config.toml
head_dim = 64
attn_scale = 0.125
init_std_o = 0.0
init_std_up = 0.0366
warmup_steps = 249
schedule = "wsd"
decay_fraction = 0.345
seq_len = 1024
doc_mask = true
Each number is 500 + 50 x the weight over its row's rms, rounded and kept within 0 to 999. Layers, rows and columns count from 0. Numbers have three digits each. The size before them is the row's rms in percent of the matrix's.

# layer 11 attention output (transposed), 128x128, rms 0.163, rows 25-63, columns 64-127
095:544512432543567566480553490544554520492490472508478516530451538458480462560524526436493558576561473565534514345534501542544429471533464518486600457417496448501525498496452547531532492560417510
092:513552469518384491416488447566458499414479502494531571495488428549529418566433479531490534466566405492490454654522490473395444457550568439522532521516458492534432453566451475496558567569431468
071:413510449493444555522419407441525499526481415472465557471467616474540495466503570481503551475502556425414467472547458595468528529455443494539550519531473463457480497529522490440460459447490499
105:439436487423433532525548434526545487498509496543518475487400530510425493447458523388538510541485386518535518517447488501533508446531404516536549497533514553443453406535505430597487555564475422
097:537525549471562468496406538537560544628542418481466464491519544464514496512533403524443504406500398520508471543526512558377467450508565548407564468493458509466546581526539448485417537568542547
104:464496463459539556512373504482591475497538467412538560542566464531474565393484593500506523500499508572530391500511579496517523457581579492440513619484486518529469451486518508587539516449463517
106:427552573526528469456557454453461431566489506549552511521437460488381509478483503559505548536505440512514587483443486439510448576368468445540467539577563520479513480494532417503514650472527572
096:474453476517490528527544542494570489425424499507511538494509512489455466538505515487539468504450423538540551476586448464462428521483386473514473380537435479441522461481405476495463514421498437
113:558476457470452522531456521464554536368496439497581556507524490531525590535502624580445550514583510465449620504520533455522547468490506481548581507470427409432521512508452476539568483507549500
096:469483496511511506506454383442440473529587513520421529495530522442422522434530459523450436541421507445523441523528552452578465487427451450481432454642479483456440567485487430568450521530461480
094:607656486539435443554519567545463424504449472491525472511558472580411526464563484504414467536521534494483459534523522625546427506503504557536489360554477553421462480526586497453523528432483520
100:527544518445480617450445541379553429529496522523501431428450392468461445438488462476485485434430456544450447551514493516556463576442447525539473487612439470492497535424556416497576598532437528
105:574469484568520444482473473673447552468488473503400546453414499552485478530437490531566540621508450529523520438504497461557455487527541441437375550538447451467597505441515513515505490521566579
097:430461515532430508469520427481510442519461481571471547543478567469463456504486481474352448500564497463510439539455494381561430608536495473434415504581477531515443429532584427387545548379470456
106:522524532496533509424541561557536578551609494516536484487513460511537484525567525520484465546452485446496602504530456513457493569519525511497514601511520426472498495561497569589567516544469495
110:471417427491527531460594583415426533456545523442460518385506506409460494494486539533562500535495513568479464484466505573524530543598440396486472524484489514461456524481465472497416505549480450
103:511551500491525550443479497432404482539452548504555530527458571533510565543487529448471529450497445469489542563539510565528535585433535532529451503344525453459507490534559498538397497482496441
087:531477538450450559517532547456520616490499428495503425568488530525518558510440564467461535556454495543532452471488442439534527578583629577467488553436476464445488540474477575470555447499462558
092:446515458538551484535460439553456501616508464491516487457502531437455521463438396468501574465604423515604428511457476511521531601470412508493469463469537479440449554406535487582531495428516560
113:452631568501530363538510560462509501491533580622357536547442482517520456488497523478526518490529461449544503423493502500528479515581471516503609481487510521467498487521466488555415463494456494
110:452434440477530475565538512561463455570557477523448493406415504484489518479421532482438486497526559428513385509473530466488468515570507476507436443468519518471532567468567443399505551577523507
100:586560495537580476477583562521434471492419489522527491408436498458507540542480513468484475528443525571431541517528615422518544553494467609474554478448479386405418486462461482558500507542499527
108:396598479463385573531509510480523508467458535501439556470516599444641509423384479432584528487517508485534517657414559540486494515476450526502444535511480457500522486450477451448477478566400482
072:371515502520425441598445453494515364538557424518438439503482475529466459504438480475521541426464477523517421547513430480453472526527506504543536412651484443514540477505453466414441519457529467
089:536477601588508522527535444573485463446569580570509468569573438555564511502485480632486576441514430501547611545543547569515532492529484580526483432514510473525537502520613445512427425554519490
093:464447527560404465529478498545567555409551483553500622500553543406431573493545525512550529446530520507520458501498464485507515438366454428590437415525515520459497536522466518481469550510556426
099:547494529530457559584500491580463584460498545516492534416523507501495596536435575423493519427446563503461322520425565618459484536532450516518558554433433401479497486535531513425502521510524452
097:413520518581549510556406552450439533464469512530621555464589580469493440512574454528547467457516527511441581368504437485503563488483474558462447517468525409550491485557431491453561552588526498
093:487491424509469488525528492537457512459558611516410496494520450490555469521596498503536508547495476531443485488536520556564607451416534460512574459584498528515547440503515516387441530640496526
111:499568373436592515540418539538427562469543500516543541564579478420444525484539558537400478521538501565495524538429480576446592463507443509575571504448490542591511536444494559493474558456465501
105:487487517560485480498490442489514451537510486479466471482493419475471495470485467494442468542592597488586554596557541468544428477552431425458517508504448433546633450478599491479506461560596438
096:436502432464397499479454502527502511518498519495519481392542536515535499471523509479440403497441542454520484520469543541501561392500524473489530537446412523475525523466571518522490533460481461
105:513501490542434569508498341536471497609474523483529483528535600529432448510452489469461508517569533462490527569508435604445518494478444443471415493508469622496443496493592441491533512533442496
107:459491523479494486446463506524543508473411596476499539482608564475509538471553547507516491512500492369477592432556441498514458545484582555452464498523458436573462537523456528489451515375505507
092:454643532471566487516587438507496528446492429459457509513413478564473440504466489507554530445516443548441427520425517437523527415455517519501585561541535524506517420483543453455565414486440521
113:523419442524445488570491531526526559483462606491467390541416476531446576483500495545453542546449496478383492546469451482521487520501557513462539555490518540463441493545452493374513415443554455
106:558513535501462561524441471457483338486541600532449496510437578474442533447489430471564483442494447465496422456488563438431511539443563500466536407560518463559539516547522503480560527465415527
106:445470542516542549420412518523545555441516590448458492437523435552522498404463523537505459521473488517578503517473620505548559618439501454526482530383574448523389478537429463530476458527504505
099:433449463401563461489509474488486361501471473499484557476441461432481502429564438549465514418562410462437446514437508457565482506510543487488556536489427542495442491481557556544422531454522527
# layer 11 attention value, 128x128, rms 0.174, rows 26-63, columns 64-127
096:481462571477518465447536616515547440569528456473469503458502513506552545571493486425425555451536405477488540493477509538470559497483532488499544478439476456491545463604455525456476496504497479
119:583549501675492452427461371491540507514484526482483442507528483418499437470460498542491478479524507500460529471463485495481488540477501484472488529469439412454479523559478460539482529502473513
104:487492472497472548450504437507487454475487490439400500406472495468394465472516504562513479439489619496477465402554519496430429476540409469495462586477500492454424533513499393496436510538511530
092:463603463462435462496592558640549488475462547622625592486519506466549516558356550477534474469556463504529460635551494537513483491616535465536480511460542500525569510433517578531634512488487510
083:519554473524525555530488520415578570505452483512362498555554474534580382530608558520450475536478561503527462485454397534566558516430540459476514463568549477490522529537539439571542585454547375
097:612438428524582609475635476549459470497500450540479495521545531512360501468651453571502438577392562480485549404467474452586459536466421508501487500577554517507460515533472436424465473480475489
080:431460484512489541566399522501377482559463544382352533468477459448463498440497571465509542569468453517537473530456479454612499526598496545473417447551498465477530492462509552546510586612508622
072:540575504466473498467429477534469467529430550459480487530471534524559494550534498467501508480410452554481483488437528498526492608487550465501588491567424526512509491432485580564458498514425489
092:462545518417470490554541405512550477492454490487369569445518510435458482455484454536499422483469606502430452384528481496436456431528435525507519486474468564496532575528521507527514424506534486
109:478457481504501590554449557564478578510480540512541497500403498469421506536466460551513488486454469516554509512467475482443462436540522457462500567482499508487539487426630481575623616535489536
105:572501477442523453508466393477518393470522478510496434333444527518461515395579445524470491482526532459414506475573523523548419519578444516497452498464567514466459500555526429488399481541554516
088:474530514506514544506632624479506552523503512512473538433661489534474515465454608564443487567478504495520538473500495424558504452466481590476585493500542529452459535536450514452462457443487429
085:525440506548555483447383448361549557556513487400458466511556437454457579465465529472552537519491479505509576517457475531552594479499503572442617411530514501462399481475497625586465548519488522
113:529522540474510478458497514579512544475481539473525582614535531427463562607417457551450470419423398532534464584477498518412510498499567481524539533415464500545507451499582542476554539531508552
077:424487440491436402555480448587486358484554454556500518525540526421519433501432479541502414410460545521465483521528522513470498507567442507554523540499436533396397514571506583516488481538504530
098:538538392590519494528392469455494520481541479524502419365516455586517453509526491497494511436547473466323548468520509494535531472504475566499374496514523461603537595482493465455527488532479481
092:470503545495428503511437575464583548554489527490508516548560417437585574597482481501419513541560480476519468583568468536429452437510374447539515494508477525567494489501552544418549594522566546
086:542526494446507593528493506373476599510482499526466484382517475477418505505493479548492474494547529442492501443629484427543483469502457516489439550467508583530479494502553493601495515442540510
093:493547454490432505486502438475466567522472490423470433418401527555559514418602541420433554560516528519380446421498489455494552482516511468501512458517377471522511509510475461499472516500539549
084:510370566527499525484435514474592507558478469493479428495464552517456536372491500450480466442579495466450600546551462476555534500516461513450490565688615481494416452418474499517437474479482446
109:526409534518601437436522470453510642542545499542495500614539514533476469629386467455481469486523431560507463531420440522435553495423499501483510570401497512501564541470492451411527488495477481
095:493371557423581547541413532412473450474469476453497502464554491583471476566440459425526486411522454468393528619571520489569518482526445588526507510547528437599583535460480510429572443549530476
093:509364565359441470448503586518540434461493485512508499499450524569556538524500550468452488522538468499489565561609521497633605548512614483516505481613498510481454456499547613547499469473537417
092:447560484578476455519531581497498541530550503574433575574539489502487460527459553562487540556389394563543496561449526513459598487455381530494563374414446469510485408487488540380451583470488553
095:474588453438575545535452481580484495485469499417478399519470486483504483394439437514512437498463490507396558316538522507442478496528524533503498501514514524506446505589495453588524441481494490
096:540619515522522630538436460435441398503485508451533532493554436527490457471577488485492485486559482521543543423481525476574537462518461483503433539503481554511525479470464392499410500492491491
084:372551514491463408562464507508409522475499552507531491486487496453449526439350500516560542437525450500516483441565520469557473512538465491513440511496448605555453512459471506641531455523499522
086:556388438458551464484442446502508441421485464507520452456606530557501459517547492522562444458564547477410517538518555492435565483524518514508482574555646462477428504513352494497495397509476420
092:471631489574597468609593505525463560540543533509514508518568497455513518455435524398502486465506557480485504367495543528403490424551503459499528485314465504526544450515653502562493498558488555
096:428484497497537510610607554513461521505484477494431580378564514481388484412467482584509481503553549498478490432508558491507468465542374506421511500452430511564425549519414478510382464531480441
092:427504584560474525545475498508478547503469507544558525574489493413524457580339465581518499520488471512571416604509486512337442505499529482537455515446469495529544484472596524514573507501493569
085:354484496596527501438499540475498447535613497516441469397519523535460530511441587532495472438543534513505468474429543512484600495475499613475571437476474454409394519454543472468518497499472470
098:506589478548525499550495446377481609527483480443421531486515491540502558379540568521402585563507448508480571422495511463456474448469470485510473439530396470467473470513491547504443524528518572
089:655592527452494602385391482556489466488474521599586454490463529505467510538493521454488532477557549494541536529580484545445513463572594482524497556519494445541571502493513555459509537506487536
090:538522496487502504473565484585604455512440461423483473425498535532581449459438577536515572555570546508512429455513536511524535557505558482527505467607512467448522453553456536499487403454501525
103:547508422506458477432515501434527544408497477478444512422503484539461511509542517525512545611466478511420429507524401470513475530488532536492491470600576554556410542461506453541492512479533547
089:563610459508538513524525520434422493534493433482485401462458458562497400504631503436528526558475499527334549350395488460471554486444424546513553524582481506550543504508448462482443489436511472
079:533507498458404499433574498582515438541533509523465556461499522471466448510502533470547543470513538453618551639494514514619506527508495431487477395558554431422546501492445527580617517469532490
# layer 11 attention query, 128x128, rms 0.199, rows 64-75, columns 64-127
145:465561461490537572477458563542504494574498529506509586620480411410551527491427523502500524517485422435533524600488433524413493440504436452467517409433504471455548557550508483471580522543461573
150:608518533471491502554505490523424533404456422492472491463517542605480434459564541569519486465427514529492495441481525453476462505543493551552482496513510560487479400557462484569500384438582469
142:522443553489511445455590461517538511431548418523461450524529580635511464506547460566487461470545537516446518390461548446486585490497519513523490585500505480474436419546511532527454443437583452
163:544485509458516542495530503582528533510446475578467560591484466597506482493494510626468487494445485467501574532459441465328488424506464477509516500478527533459550429502524532518529380489578497
108:519546448422505482492543496478501465462458477456534418567497418528581451523473506508497541453533475456510506496526453493674538515435519480463454474521500529497538387518390479438412603462507460
111:445434527529522510467540459404537490561565468452445517396556556405411466551532433400494406555577511475462478493518510549586600594513493541527499516560501455487479583550532437450537439487411514
162:503474387509524479487480489541545517541496503506502495517548452391478528550579441394463502527464562458574558571494469556548500539540473538485613415502490492526563578398422488395524561504388480
103:456480500508476524450423535473501526482407487481561511470503562432509470548475515575491480493503528507509405593432511529538427449514523466527533493496556515533443610498455449480580470518528469
085:456404474414495510517478491546477506500511481568573462496378497558457547505412534519428508453509486545517477478453494363416435504465548472455462445518450493499563452441491470547458516410505507
100:401462473444510548456512489489388480467451434449461455624413504580569448450599455526625523437501585389452531491546500533527569494478479466508475541509493502428525456475480537506453603543527440
084:466485473468425599554494554532487497507511558631536533470396492511471568533512555534514514509502498515585429456451447403444489533452516470434468447499460471567532458447522472606531481423509496
095:428433489466572549431564474475446534454473475474522475558515527599503455497511463461582523382473547448452522457566508480520593499456500490523540604550457537374541459478429537479486624516446456
# layer 11 attention key, 128x128, rms 0.168, rows 64-74, columns 64-127
074:562424473533472501482462630456467523439447536492428495479576543562372525442457497474558541502515514407452585501465547527496472474556504519575508512565567576497466448633462477478474502514455554
075:507437583639523459452540610468460542473538525415510420502480512496527479463549477459541530500531528501578587504486526485578545557482471525472546545494480457421487458603433455526422517453560450
058:504472438550415499482486440598441494502382545546418548467572492565504556412590479607413539500472487514537561426596537456397472498480483416488478501537470553554563470519441426545492521583457482
079:552497454530486503532443309500501523457512422481574547423509424529537471483504491508491512498527468523502505473485526516524422485550492519526495454570517647541521437562495533524459421455520483
056:505602483465474539501438446421469562435508471462541486436520506513445446569452517417504473548549521417413420542463474529507506495500522558561484486449575505515456508575532556502505399465594513
084:474507431513496461610538584577433480491394495454464553409531580569478465472587434514521488553498513474562527547571560434505432528602469433496518516526500522577578460555361484507415483507504458
080:454543509480583445527560494613472486453453487416482479472612572466521493469549420526431505506444498512575501514466565500485487530529526436488546462526500473453557502510338489527472429490520437
084:564462463578474446498491444434455558443519530466488467475510489597499502432534515483495557480524511533454544457468481519502594435432468477532543517526588520511428469592446428453455474459553506
064:539496537439539508523446480493570522429550413535520463516371463490505506536453526443428444560515513538515472578455490524448482456544553576496454458438526425447432565500547609478563524471435473
061:497411470525559481507487472492519397457492444564553595476507425468462495552530398643419485467407444448536475535514530538557552423513435544371514483529458540530571510475602502503552564564478493
054:538503498499462542574512506478590483439555477510522505502399428528525513502472483547428492540500546531538529538457465477474530379546484470440498446501486513539500554536510654559560491522453417